Weights of a small transformer language model.
Architecture: no biases in attention or MLP, untied embeddings.
Training: a variant of Adam for these matrices, 5365 steps.
Each number is 128 + 32 x the weight over the matrix's rms, rounded and kept within 0 to 255. Layers, rows and columns count from 0. Numbers have three digits each.

# layer 3 attention value, 128x256, rms 0.0374, rows 116-127, columns 64-127
113155140113083060153121145083069145073133091144101129141139163075137124129085085165135109080096115091115149179133131153045149122112172125118100095099094087190122075161101112149075132113098097
107161122107137180087199125119080181084191153076130197082116070128109187114133117185139116101141140131103097141127121142095150082124115190147115117129099167121108138112105188090129134074095202
146107160142164129069148086115139192143148100102155120107144054189097109199118083074140165123139133120098164128174158134125091054129095145057143121094100152112131102100136144124176129166145116
167100096130049163165148166102109091137163119162178118176181107122118164205094150170104131166092094118129142138082167150168089093157177075070111068177117098159161136148108154169091126190170113
095130090154132064148165156108120157148147075181111190134081148097162103120127163121096171114121156142070175111134073118082177117169107195111097119059123188148167158142156150078108192133126123
141146127110142093120133113121133117115113084111152098094061125106108126139098088105109100124120072178118090130130125183143144148140087151149081195177130161161162152096144108181146155134089095
108153115157211145144110149128164182137130087106120163164109111112112150151119123079172148152154118193120148151140093108187148114165107168135171172076108176142070147109111152087102160152158154
118110140127149101145133068131108165139127158139169157063124192113087124142194109174103115124068118121078143091149149131096173125090103141188163079095113155067149108159140106140098089101146143
146148107154114104132158081137155136105096063167139142094151149125144100149133139168117076150153118127137103166114156134151119194139185090155105087116149129142160120113132139168125147147113156
107127145214191154165116095126125185102166150173120143156130147140121175143072131168092152148125121087162115133102134082095092144090127126148127069094101126123099147125147076176120153146181151
120107169135165139151087081094102063159116169173101119145129086111140054107156148103141100150090083119105191104074098138074137120136117141128136159124131131094160150097099112145184137124094117
137100149187115127086149120082105151098115101142152168117104135136123140132117193170113104155055070105083159130084141146103142137119148128175145151153093093142149136126124158120136141106165128
# layer 3 attention output (transposed), 256x256, rms 0.0392, rows 116-127,244-255, columns 64-127
085127058125185115143099120162136139152165052121101118133094114126150092188153151082153082084210100151118171130120113084177057142108102169149130131186135110076125137170112111187186165141170174
079062192165153132177125070135209091139076159172166147132087138059111172125096112160061139135169114114113136170117140174169127216079166146188141095190090066132058141111148084152118147105119133
150133082118101158212124128178119065129163098126103093165170110079132152137126128157052144183108090095090087088105161114113159102148110095141153156092110139144114091127142090120091102105136075
106115109101139075111150126157143182079126139124071127135158177147070123152169081118082080095121123090098138152129106045155100091177091169136137151160094178099113126197103076163192187074109089
089147103087150174104199122090110098142124138107128125128146164196109132144159127190155122132162071089130112171088143141127111167098165169125172083167158121157186123148168074171165133163111130
170095110090118185162142206169144160131112140096104188143082114141189073144129150120162167079131132124077149097136123129133078159180160138119106144166146107142172174153174089151092137088139107
147025146161123118096158102135126114128083074161146077149158138133094149152104187167080105141156089132143103136131175088054130150076128179158162081119123134162172105098114115118119084116114109
149047167088107156131097133103123133133136113096203165195128161099105147118106133114128103124168115076151119118079178114136091181142143138130144118122104107172105113157129149116116153130135125
192138155094116093126152135122141164169102091148107095163116179140115083115184125129152128109125138104122116188062106097124071094110073114128158160123124171085133111169158144103153190079121075
186050156115109112096159096111158115108166092175155142149130140082125147121143100122122082124139146088068143139119180114153109168130086115112136085149138129131142122201099082076137147075124123
094194149121102142105123148106083141081172152091146164110115116161145191126115162151149151129058140156162070128165109173164144168187172093116107087128080119150171125146083135119072122113130077
122110135160130122175134093116159084098081113113162104151131120126214104113164109131166160159084173141161098074148136106101169185131143152119110080137173119165123105116059149160126101090138107
188252103125151149126136195167159079208082108152147158091072148068123163089127147114121116097189102079201086151163130147121134147096141179149098184100139134179121168124178153106166134077144163
121132151153063134135107205169086091140125138094111106148147127160147146057161125184114171109165112111179107081122127136153091105184158141131151130092087190120093132155145079087133115135147074
072141100145115154101149126096095140092091131077136141159166195173154128117099082111130102113057107181086113193117107147135103167089175087190142101103139190087118148161133168146121102114134115
147077112127152086139163154097151126130145116133150100089136180125133128117135142139145116142132098118114162201177105125185163110128109144200138141117110114208121068138158142125205112101129168
116203144102102172127084141118079169194064094084108132145091113162154119185110124120162093113161144143177102123170135176126141081131127132124172121110076147088102096152119185110090183129182146
138144130093130144167152142102122130142173121111121152197138161074176189112126070138078125116142137093187177173156178143118121106063153156065146099082168087141128128154129098137057121128137112
095116116117145082106093134116075117123116110139135111106089096125089168109131120125148136132154163053133117071138135099155144129117133128122081153189143096083170144120131159139102143154148097
159127118117140164113154160154140046186111145082082110135122121132078105090157128135171133139128101075202121158156131098145061105137131136127134134125151129127149129083186145122127173142155166
091117120091099128151134143138135124115150180146108113160124063087073134145165130093180133114120161115104135061150132107122144079153117135079138176159140082147112112116129128151134152141173162
121141108074101152165193177080116153142137122101093141131078120095115109144104149142108085164182120114194174107123122114129136123148113084152130159129163063146113118169112090127204125158145107
154141150140158132106167083133162181142151114068150167141174141134134133148125113090105100138118148126115117160150153140103087143133152162213102138148142137092093098153135152124080123163136158
067119146075115151115115169143117185152169155129129130123172181149123104150118104091082159048099173098162135173141172109191080064157148154095145197129116150136134067109118149127126148192131154
# layer 3 MLP gate, 512x256, rms 0.0363, rows 0-59, columns 64-127
127119122140135129054148125066084167066138124139135130141145079146108120149132103075097179112044143146102154152125112102120119126104143093131125123115136104134147130198093164136156128125017116
125116108129066159123105151102074075094114122117186167165111087204135151137065139123157110150108107080122018128081142222123112166162139068087149056114096107121176098152146089098095116133172167
096151143140151139086111177121157125120078157158194121044123105174088112129138194133094131144099140116118067105108133163132104128164100148144146075058065107149100128133107184150145108163162138
130157111072131123121082135118177146133146143126097142131180189172167095098101178134135119171100141162159105143188164107099171196119143147097169151090144140153120148109137137122123109140046115
121145141050173101101085123086127153096089108133181121158150113174071157155118091143165111146141107110122139170147073109101123136145171112172151117119144098087117158135102092146153137154145129
105108069100121186140135127081168124100085192093155139113126168103101183107082124127114075132150134173086099154168102100076123244124136197095117097169102142068115074043131145149122107161111154
170166106136138163109133180172157128133143082155127111108091072143118103106098095123092129166095142019126127180161113138095133152085069142067114127105129104146039139142161143145051205118141166
163141166151099135111105139121115072073027129179152141122125104184129168163149123095109156071067134197106168139158100174094144135152096117163173147179070100083160078140143179181164114095168126
106065123154128133086128187107098143202061141102157167137059103195149136146118176133160159162201108143158160148138132139068123151137106134178184128173132122041150081140126098124109169183176180
121143197188095136167205104141140167153115112153152143124111185112181143121124069130124118155148130111140151143082165116143129149160125163123121124119102110107161081140146124109171100082146165
171128148096159144110096120125142163089137220138138132100212082182132161101092105084079141138136207065147119129142031141169134114119081122171074147188078126146040186155102154122143092121135156
154071137119133154103078158124094089083128110115199144104079176101095095139151102194081141111102138102138127144135115077098114151105133197124165162130109150113103096102080108159096118072102128
166167127124072210074138141108119136127100043159086126134117172156140117133075126135117128113122075108101156139104188139144114196062137114133157058078161140126144097119153136091073143104169105
105138170116153138163162129125155083161141133166162149152136162134184146094136121087129137109101153162120143132146141104141169148129178128080120125167139152162123135145095126118135125126139120
112139081148154077061108107099207105115147158151124104147170113136118096136107156108132140084099159149075097041168111116104100154127130119098139138088155194100120091130147170061074131134164069
147141144185161154118088146147182044135179151158097093120157110155145105087147034088123138167144084174119204136164094109111143149061136083103104156042178111101167051135141125144144127144067102
129158036117087071066126172111100123067096106165147135124107166147083152120116159128152150083119158106048092066074150102141133151157163152151149178132120177090149112128144115095182156181160065
096135160104139137095120109150122175090119096130141154139101074085107118136139158103145163121136147127176102138155126099136121135117135156098153120143174086095123148127168113163129121030126117
158149122141140146099155071115176136086111055115152109163104174128118078103195105138102137148103079168170112115125100091137174205078143111091206152114162148126179118080087145070085118200106094
082121126120171113135160158151139126079139131127157123183089098141121108153080117143141123202169119122136145145183157106106171172160083136073156107094120149132172116153136215136115119068132133
127161118141073137100126128131148132116135106157132192158185074159103135135119138173065134125143123144142086103159118151124131120097089125090158125157130143111115175103158126085161101102177121
128143121114172160125130107156154097140172193137135162078097143125177128174058083120132161134131174113134163134109163104142121105130129128210154089154119137175115195151151140110149196118181148
112103107169119120120099125157068132144168127149181122150071098100155139084179114174167103098122161162163162160072082099104102185097154145122100142115094150112156058182138112131102137096109163
131126110183083159130117111174084111130115109080129147135147186156124126132119125150125154150081096126139080072091147155152150103081107142190156075107119118154103178104088099087130124102117104
140086139128155209147140168112140179030097095186136170155140111146144154129074158154095165131139135116106133098064190130137124194117156153151129087142185178136215123119151117099087110212119077
173140144169039148079116171107173090093162160158136116073127070118102164142151159130122094064072079116119192136084124129107119163126112191122063120115115117111119155081104156190105039118125119
076105057152143139218112166111153128158152161148142121141090145095123180133119082131113159121072138167140173176096140139126173114077142125141101176109123155118167153136071154123120133130089098
138174110168087105128155126109085102140131131102154127142119097126132150167082105131181143073113135100152101119175111118127176192106103114073147142131113123161104166160102114182138124208095136
107098075139147113096127134134103158065074130166156165082167129111154137119166136120155072166106078157090128121122106121140168135174098134098151126123111078144147115138122157114139133168145114
148121150153167136107135112168139113107126110111137077165155080155067068098143163152156115101106157122088089105144058114119088140132099070122121113152121128096130128093158180083131136145112140
093156159136083147149166134116148154104102132099108146117148114128168135134148144126161079141104103141154150085098122107152138059129094122143149080178166159110105094152132137108154114108136120
122107088139125066096136128084160048142103102169038132161156201064120072109152164165103151123181083115096082140132120078157060063084138071067231069083142238124181112135190107058182135109108156
143163119121171116095115143156130120085127170103118135141112165156132102089186111120127139123115117123137190090160133158118110131141103157135129130152156128153077120131119138140188205112118131
147126073161162145085188120091122140134135128115106111099126198141125220116099199112109113146072157132161063174141119082147137124130116139108161120094155158119161104117105130125134097101118124
087196067104103120071145145035159183141144051109091148131167134056055087118103156029222073055091163077145102067102127176165153117099068106140177034235049158153030110178085120158055177176100064
178109105157111084124124139082134130120112136127133106135161126100146095125152137129104099138101092114102141146085135091077073131131112105078152121141161077086129054131133157108146137136141093
111169135143081111070096116084126183110170108099157099123199141066155131156105130146090157085067112144110157154142148107197142159173088170138143126142121103127127099112119138132137110088103137
123151124088098114112186117071138145147181143151039134128108188146107168084073142077128117133155091109109132124094078136215148123117112159100158135131168110183102159126142196148069149113141146
120118175074134113210097109117149155105133162083117183103153114084083139059098179158167088083138151183084081041131115160130105169097113180139159134129127081044128155089151134139106136080102142
172148144149033123105110172173119138155063140173172096173152143153121075176134131162162153142082172110117104089141145141147105096175112123106123119184116118102162112147051143133119089151156108
174167149075096125107154170108119118130181108144082062148134142164052120154139144094101166174124129142125126177161083103130093153118068084111202090148157160047058163117112139077099161098173105
132140148056147098168137134138123100155119113087127149150194172129078091126104103094157103094121119135089104096151145180219163129196100164073120130117127118140169140116127161170101115092080117
122132106132212177137138154128144145158133121168121099122111116135140148106092158122097133120110075128143111133077147156143104179135163153138128091207124067091146166095157086100149156102178137
069161129125171082166129151154092078088043082186116165164131153104133102159108156105130156106161094157149082160114060085123141137144101117121109123156145096144141140158137103122182157149098149
103107118116167093111140060094192165155118150175204156157084150163080107169162141172135065113092081089135149166110182105170103186110127138094135130111100122105120179114106125119110124106168153
173141100111161082092127114090088143149129115123082114158164059147088110137122117142102169162128124124140177161131143158166127169116097124205091203095139113131172126128117131091109135095102074
104112083126088151127086108152138136208164145134187119089172175181128132147132091055152126106134144106113150086123156173154135167073148172134123139152140102191082141144137105113145112110096096
077151158097151153113098133098085168113104113147117170166112193126143129088151112139162157129081129161095149140105127115107142138163159077156097120110216143095182141157172108148130158117145131
169155114164147106072122147115171140086092083135099143111192104123079142140151120161188178129046112121122105083153155163149119146142127125133201128150111120126168120106094073142175186158149091
169171075111139119095112107147110083140185105184155181147100148134110147125155161143069185163194122045121100080083104099153180149076136168111071117096124073184121108147115053142084110146128055
132141069143092144116115129101156149059128170125103163127099081065078141139149089165084140165175109091131125113136075108123160103116127121119105144138107095147151177169130087131157128125127101
085144074145155142133113145135092068103123170155143095132148154093110141101164163176172121104136132114094134119097059188103100172153149084161156091108119149118157119126091144151098104096136102
117165146132153123163132124103192100106121112138133132144163090122144168165111186099149162065155172138162178126144149140082138136074200100134063163185072116104121076145165092127131146154118147
157147126106065172207110216120183144110081142099182152177124087130179094165130137173163114166144109126132148114140087118198102144108131126170174139130117167078162184072151092132113066102156135
086173080113128137138161133167128146128118137127078101117170126115165105135126077106133124155117174155113141100146087113142100144087081093117102137132127072163189134088129167094133093090107092
124110099156180030112123175083185100118162076077136104131169128146016055179007100148075103095135075211110140075139109173119173154105152185228073186068073084190013137157071072151098024140170061
139098160174069152154119248098154167103087114138128166148086096057143126235175091097121165107154150085139174123128081131131146108096129200142139118086177187091247160158096146137190113158054095
191162100117131121148110177108099115165084102167066143131083119136144133103158142133191162112170147184106110101125128169126110136150126123129181137123180118138070137108099120117095080106118104
180157127153126186070150044116089100162105063138120151082096110105128166097082148123135150154128102088140149096151138135199089095128136096141102177103089138118098102134143143100142183148101117
122170157088150094116072087135143137138138130151091141109115084138067146084167135129089144153153044104097106109131168165137152142217168124114147110123157180092164171110118170109113127130113097
# layer 3 MLP up, 512x256, rms 0.0361, rows 0-58, columns 64-127
120146102156110143114145072114071143124141125099074146079111131090095074106102117121117128171113138120122101106085102182061089185138108136136139131104134114092151170151161126098128165101164155
148077156108139107126116102147087124206077157127129128107100156115136104130122173113141114109086118165161166167094134051147124107104086127111150186134145125123121164076182105097125060184102071
103105165143145130069106138088142064119128165134158162191152064142156111113115047102120126112172074104192135064121141148116170147096068121124052159153152121151108116130077177181179113091108102
179116099149114111054154150140134104156146100148102096075139156217125086095056119072098104083136174165167110166130149137167145106086155126109141085112131154139171126072138138137113124158137132
135173128178117138189082155177150131154216093173114142147114138167090130152110154131149169131088091138104185080104141111156089105146186131099124115116114167148150111084101151087104192162131146
086116101132119177157118080120130158131071161061158117181175152059198115099068106169131146169161144194121027128135094107119110135127091159165089166130053208096096074103172120086129090096100185
099154144073069079089166123123116091105086147110131071160147159158127071089092140113111137124129091149146045103114096113123098102173107089140125148153130121179218143157086126102211153158122158
075142095140100189137122071108130125113197131152091066112186121111113151103161136160086145154100161096169098133134175129142115154174081222053086116130156163118111100080099053073137080151123113
137166067112137104176149109170159103111090128193133148142132153116121152120142103163156080120120089099143129126176139091144090099155108148058125082066122140180070160164146236134120141113093108
126127085127121111165170139126058071140157112149137122093185153101100109152158135135154050157123152131141181168149059118122069134084149158086139214109089116150102109151086133130156154155133110
097134132096151151153095090153183180134140123118065189059051165177091157088149140130128141150089087197129151173167121064123052111043121099064196115180084160115130100129131110085104138166142096
130116098201124079096071144146102114125111089144137162167100135138152107095165141157174083154105125149160094161148105086137116103067109149090138190107066153195107135121145174100137139140092128
165106122160118151128116077107109117143123063105119107176128155084127174136115078109112089142077098162195144112079089096139079123110131134152223094115141125132107122135079192081108163111122100
164119085149091100072108113140104123122125117061095127154113123172138139106108155089134104090110132081125164129148088118110159129122136150135167111157153081080128130114089084142117095134139099
138129110143153122146132133106156102104138164109127113079105157095177077193144102135197087143129122116170131135074167160110104079057146087149170165085121130109101106146121141061100163101188138
088148172194136121135134121090168133122117115132128121165169109150132098111085114155159155127107060211122179150161132115136152141105132093148083129142141139055157110167167134141116139130074151
076101103128110081132117156131147121137127143149134101121098169163192144068125151139134112168189128101113157125097154123158141102109112121141137152114091138081136125107127116134138087137137097
125098145107056093102104110137114145153097121119190147150139179115097073200167148130107090161157112189101139142107116133096150164149054150144163069128147212125234126188130190108075126117099138
126091094062110148068106122115129127152158116117117117134161059111080133083111078117188147140039071177117126105159120151148140148135111116163149214180184167147127151164125128139146136138174110
183140109137113094116095134109137150163121082129104149125087168148125104132111138082083151169117119128138095148130117123131169104124124115081116152112118141137132181126071122138198111154069123
148114099138145147117120114130095085142104104134152177139113176126145180103130101097165146072118119199155062119162074177160111153178096167117179116138151136140109122153105102079094127172059113
135170117072152167159102139163138157130113136131148097088119168160098151155103128172130080069134162169151182145140160125187120093156165160117113126194169194190127116131141155121099195124100135
138155116067078147118159153159063179126146067135134142170099165099174158073119147129116145121082180063097133142109186124119072118143166147114074123119146097157134083148154115130164147157127099
094151109071130092118081124122136201151111216143043157146083144139126089146092102068119090109149135114148135065133144132144090125119139140094137187174163144190158106151084113131186132130134164
184113241160103175165171081171107070180175081095189129085163157097126167074087141083146141161148131173088117094081198107122117125130133172119139131136063154085188158078187130159122075150074103
123100123094109092168129101218187154107157139118153073164156124103139124135163133183108123091079144065168166163104129099116074083149144101153162156077133163103130128134116114156138110104133107
162123146160135122138099144136149115092170112126149109097132127195128176101164107164112113099114132150103157147116130155173106078098074075152117139105091123118188171054120170114145111121158075
168133143068128111192182124124123098178159083119152167141134142150101184129112120144102168150129109106107181115138112188122110115102165098147109117170154103081114087183140117122082133130127081
106101165098080131168156102073128129156165121116130144101179119183109138119074147131142135122179121148156172176103111117141138081091116166084122108148123133147098168107124120114077105107121182
120094139148202125076109124187024139073117090149177084151204161155103098155103167189135082108125095072105130125134137110118197145092091123086125186129157140121106068143132147155159152163132150
133097087125089144168078141159117102153101151175155087137084116185095153132110135123098124141116219154119130081143155156119121121125141125109143122094144137148125161173108140122094145127129141
091132086130102119178057197111151094122118142122101104133147169062112189100155147093067118162099154079127143168102192000141071100074145094106198096062125211077162043096157130097120101189083135
125087129122102110115089087165099110073097174170123132125110088101082054150141101118092136143083094100147161132166082116120160128153128139103121135072123146139097147158117152171108137101113108
128149159087124104110195096135166125169107086061119154148166101084094123077099079106144085140141165112111082108065127152121109106089147089150154143095082130108135092201190160098140145128147117
074125093143147092063135100083148143095129066136126126071170147084170096121111118128199067121158079017109083111100129202102161090105098159114177040215084162138054151179127060160069133124119061
175124073131112094116151141153145158116127104159109101096124111101176105176142149108128167121144116101112186119119150190115135139190106161127112128134133160095143148137177113113139115050190113
095119110120111157109077135142117123144120142122104089083098065116175105182153115154158098130128099145187146088091132087161116109173140170145167116082121077140161140050136083130120107140116159
073090103109112114075127205180155126167144113156147127140142109087112101120099103107163108180125149069125143100123088130064094154132141193115180120145161134109137124112086102118074187177142158
087135164151127109113149102126171092116083057141162169083160118133099132076161114122139158117205121141098166096177071150084139148113112103083188086159085147093159177129185142119169177118153074
164147119092073091111120123201121180069111169094106131154122104096131122155104139067140116087112121076148103099173142125094138072102154140084101101128127139108139092131100142160150147119198099
117108178098146092116133181146139111129080150157107209181132142115121169149165130120173063108141113182143108119088139156139157114155206152107078162079170076188172133099091120160077159171178090
109143132121112144153088118165150110132135135119122109159117137118139129123134113081136096126144114151091147174129185180158164073116123136161127145113192122155150112108119151126124085130174122
169149105068102106154055127142118125137086168129116127108120121175142109143145130127099106092078148150164173125182120172153156100167121192084139110127142115101110110112129136102138065112076171
125145134152117074097186179128092162122133110104083154117150115152137157147126137116083171123168103115142112128131113123134121061164133118112150069139138127134197159150094145159177111140155184
170133126139153126174148122122089142219075173089131140081162118132094117077155111136116096117121154143153129144111116118089094112103185158130156108078096167074101071130188132094116149077144174
128153098124085145063132115114125168152131099126081152107126115206130162176178106185095149154196118131157144143167155149152167143118140152209087151079096123190125126176207155071119165193100132
136071147116098106106118113159139112126149151149047131147130173147197121104147168123120158159142123084164149143163046153154071145123151096153082097124129173164100156191095159106134121052141124
118132125129094146165157083106137109073179101116151151132133138140185081165139137116182151122109163206132153076160134160120161118120195086163136140114080094125132138189131179111163111059150111
145106122153130164097114103135172154120085113085094103140167122115117115125133109096147104139113124142135128064141168074167155111180072091148173150096123152183079097134118119141175161166144107
114154114120164124194109185161100108136079191026071069143105107116127142136123140159136096135096150148143110191187182203104128141137132143083138081169140119116094190064059119080135074176196184
144129089149155088160119139165134119169130166130187106172140160137135087174115136151159133180187149120111148135120141181140125084134122152143119121142118128137123120107148197107111127138095149
101141143145175142126161115119145198179126166093129127169122140144163086116168120145126107082117158123161150149110161097111086128124163144121159135092115116074127172122144080114121065104151155
153144095127126103129075108157122116152163178120097138100165123109121166133130080109153137113134128152131165121166165160079094103130198101105170157125074118167105143152171139122054124108108133
148128160158149127145184134147138178127156124142151106160202152121104114141120174093107183066136111139111130095170142113099167177140091115078123168158080149141138145151188113141134070067166079
120105097115126121193212197110135118102109107104188096071153149183117170097095101090119129105116080177120158145182189142127096113120186165154149142093153103126097080126091176164113161136138077
117128141092159246147121134173113160148140144171095147101128146097148194011179149039214179170071184105173191143148136083133150097130102127092207075210184152012225062081150157111191131114148155
086166121142167137087105177109113110102121077115160134137166115078233208175158147164136223127143171180071073137180149103149082146108106129136126116162121201116179174078124149069163118130122061
135114098128113135212157146168146103077142159116128155116147115094182112159123141096113134131116162177077071114127146133139093157127097144135112184110118126131163140167116176077105117146121167
128104113106093083110140166157125158180148077126136129128119186155151106142139150146100170098158090151104161161085169112133116106081102178140159130144156155115137118054135089115113179171157168
# layer 3 MLP down (transposed), 512x256, rms 0.029, rows 0-58, columns 64-127
151138089196065174155131147184138170138123130149101096123135161106054110128074136098096126136115145155116142103065146102113154170134131168085092079197150131123132169139107176132137127150120101
126011123105158178093113092115147142133147148155110136190148201131104092098095142121087168145146101102158169161138099082136157042166080104085170180155130147115148175061137090151086162090048073
150071099087130108080067170110176154075142124106103132150092148151087090127098136119137161171149119084135143182050106125084129147137147106121160097142171038096155156083105117120169131094121131
148102174157153158171166115137073134150068094150122162127163078147110132177132078085128096134166179148119073120136111129105102087171120119161122075144140145130113167143187134182099072116101138
065150138130070102088132134115151087144141143165131096068128138126157105117109158128080129190120097166108142133130082095154124118136126137140110121124157080202136185117092119115146096148091105
120255122120100099153158090137078117152132114068147062102177153106150087096200132162140110120143143187184089122184115170169121181110115164127129149125087116175076119236169138085134161166128157
078043091158135121171136124174168130158181132156136058126140141167089133047187136125083113129100077097099107108169153117085161132186180088095119109127141108088054117079100166179147138114151115
107053094092133147126117127070147127134202145119092108104091108111081143079136136186062114122121070082148144147151126082136179180124122123100096079072174080146104147078058058105132084085113125
175007122154081141110103107125164146081140163122137104120130197082080121076145134159110168154150126137119141125167126146089126137075139123125075117149160138177120169053077134139134148119098106
102005115075096153119178141101051083138077101123107166168130172087119095142096112138095070141172082099122104180185075168054113092083063125167164151167090118124127098109116130186079097112138090
198166166150130165091110119196115153108095109155116127086141128131166153201129157162075132131160124182176127190136099040199109168161163149163135109173095210086123081225100105076192142119095125
146229185156115105111114083103179149127069104134129079153124092132194093141146126114191121119134096092154092114154158116165101136120074149121120118163098103161131122184067152145110103108175097
106255122077165179147150183143100125101118111131105111133087147101126118134117137050198073104149134131145154092131120145129091154082109132124098167146127178125199122205137170033146177106145148
147081125101143088153093135065124110179165135119074120109105131099175161083119154129131162168168180133160141082105151144094099083073137180130127133117094138122135094128101171139123142097084144
121184128127181081155081154168138132141131127093134170129125155126128088167131118146091092114130129105136121063156110136149110118116144095137130183111084105137145121150081117086063254096146093
174255180104157147144157122119110103133121121140124093091157134147177083125106062131170129148118082168118130158127162137175109123131160131144070161099221156167189184170143117124146081152144112
127248168074163165107115139145077159113153102112109134122152114107183158130157123082182097163137128155175155119179138154062141121050108152153132110125168169157129099170111159104122078144158136
108125226180130141181114160173158186064136108125156079103152156086151110071150149133158130127133120122065130132093102157086137157128110163112151090142173195149064128081123162099147094109165169
152233145089137155084141127120126153070154083137092124133108143079127089137183082058179179148114120164130180144117167207167144170143111136106176177125109171075203100118140146136151105097146152
168159138176155138140087199118139160158118088126102123167101132177149174140159138169138151141110151142173106162135105139135094163093176100150093157115104100171146156142133129076128137160117128
124027123159135162133129201153094099126132076168100100166106153125106107106116148132157156104117100109188112160164122164147147135110105099091171152133140116127146160142097169164106111133101111
185063142139132134163156156130113160100133114104110150117196130126121064123202084150059171137158171185137070174138079177111102129152142165147120162136155153090154110141124157176128050135115124
133225146156152088175146124133115122059109123094163141094093153158158204131087110150090144164132142150140158123074088151161108161156161179177149159131133137133136117172117150117157127101126099
123051088119111147086102118119093149117153157135172147110136067120116132122112120155146161137171092099113125148147121148114135173082127125116195164081114116111113117094115112118124145112129206
114255131202169176163109162136132128181027133106103104144160118172140101105136094119163097122161139144135133111130144106234087119183153135127077150137107205182164183113094151124143114098130103
114183127138072067171147109137086172117106129138130144127226152164114105136209085111131151122146126171106086110107149153161159165140107125133117185133123105131127090147146099114161137172147067
149073137058093139131085139096156153102114167151118120083192125093131052119179134098140122135135109123125115124152099179139154173070115133077192144089111148080105131048110123177162045129144136
147139104092129186134122111152114136121132156140150157126097135098148118226110069108167125125174116077134100130130182111177100164151096142130119132100114150125139098154150138092144069112130118
134052129086218191122135071123213100075127153169159135155154107144086080149109129100107121119122125134141099139142176153109115092121110070118108126117196068171099166136118092172179118103085135
105116059125128126086149157124150119119067090140124141114124102112146105083141101146142140144156133171079108109150102202062154111107076126111166175110130103087099110175152115118145174155127179
117131110187117145127110137116136143128145110111123119155149080163093106097174094111130109121110149135134115134137175153165128115110167141084128096131161159191080157104105175090128139106162179
110255141104109083147097090109109125159101097173148141144155126103229180091180171160129116183103169068144123156126132074147045103118110126112130084131126198124124071147146145090140164170167183
126168127079161144204126162124168137147125115150149118117129106146171141095164167077132124138128166154153105146105200075206105098177146138085100139141166122148074121178119086154163090139164150
098129158154107138105123119129161102112165122138101173090149086132101121142154069126132109153164147171117103138123105087148141117093135157091133132055107095088139130149120089119099096138129119
091255100125125100100087142084109157126154024098134142068113148096166136137101163085255112052125082080143089089105107172196167145096136173120160116171120153146091123208103089156098179141121124
109215117097085147164123047156102137181084108116154084129130147099164141146107084141177107133126159135125102088115102107149084185136112149106134076141126146143129108151144124132159081114097143
131207181092190130126135129106059166094177099108100134190136120105173107107078144115169166087116180103120170157126144202109128096090141139060128120119129241119136133108144119111115174143112138
173057087170141174094157117085094114156139113115106124135129075115066135068135086139114099152165050151145144097133115204165135082135118138102175133128184083129110142106073106121156096096124176
105179110110132148125126066130119135125097106131172147121144096084126118153117100123152082049199131150121147144126133107165119131158165129133119087091192172110150159135069148088116173050209135
134186158103087045121116120114134147034073074125123124125156115090118155151156167155106127136100168097144120111100151109138078102130135090089179102093130136126161086246153145090148094138141098
123000100117102173110130171086100107129121156158157169160155135098084102121073149148106137140128085155142160130068096139061184137172191144129065115085161144143127108078125045134115098090073102
143155108186056174147154096154096129119163078143148094105140106053168145115158152154143111180135099168133091122092097090147158099101109083167151152110071131174098100175134143114081060172081126
147125105122114076141090108186158133104111117176127144120117159116085084121132114126145139134164105081159146123206169157101098100166161103136178172100131138118128109095157132128100138117079133
151112099125100096157164205171120161113123122137096194133167133140174150141106091127146181136166131186100098138062111157119085131152086106127166128162125104142069168125115146132133089163113128
093255136082111101093132039149077128112130118124096105130159071068184140095143109093126181072167147111108098146116112176117166164129165158115149108162100115138136134116126145135091144119141168
147224142135102095120150151165110097160132053132146143107160111159215145140204084158164152118133103157118123163104158120156132167147177131161051136115108126119161121254121152116096166138150095
173158099094120153132189092127124103076103096215148117136148136123130182096134162179143132173120142106101156113173055174151099146111131102120110093103088126108103113166107167100129179107134125
146134120112178066105112143140055130117106132181147150118118125134162103126135105125170160125164128149108114121154126173082116148115126082095074141125136148102164092143079044129155104137092154
104206175112141132108128146141144166109089113119178150118133111104171151102121143162157135131103149135169062138194147130213063106134084164101098138139086154178159109161132147138156159124142149
175000093120125171119101152123151107122090145121128170181147164118015092136139132149110126136093119096145156129100107139109090191127166091103136152116173109109170115059080137178190125068120111
152219149087105106083108115106130149090136095148131144089120141138123092099138138110126148130131068171124160114154160185134126150113104085169176126105124132139193137130132179071107100123101180
108217124132138131078083102147103121180138128141102191163112195185142100105106137123149174153185134180099134155124108123132095092101144108117127133188192152167093140114126181160104145085054181
121071153096117139187144184100119125151108130123130067145172105166138124114100085089150156113176146141097148142110146131098168100091108154094157177145115099160111139131184104149083117131115129
202052109143094178105143143148168177131169190138095172137141097082130126139097128059160184094126184193104130121098135167089138122117096163158197189141141133097171172060119169113156078072141100
201086130074140129120121106115103102091122175106093084122120126119153113073110160162155139157150051129124148163111124123090119158192140130081115078116119108126111126112069151108162110123043103
216060080128099140150131100133043131128085221123104155159129120106131101042094131130143173149119150146106107138152172149087137144120136126103186082139099151055204170000126098100170195063048159
103248183200087141144147199186142214083131097144175077131151131126215138158149150073129211093174126102116178120109140089159120122109077139161134026137162138130175155183165122062196110164110115
179227133116124101119104165092126132171108072146156122092162143091159130198089165107131128121103130132098092112133098110161102166116138158149168135107208152114091125111159155116119112124140184
121125133105080132095124140073113178148174162153131116134113113123083143095135155148079106078112109059111101096170154123137134128095094169183171189108154126052146089131140165111081107075108112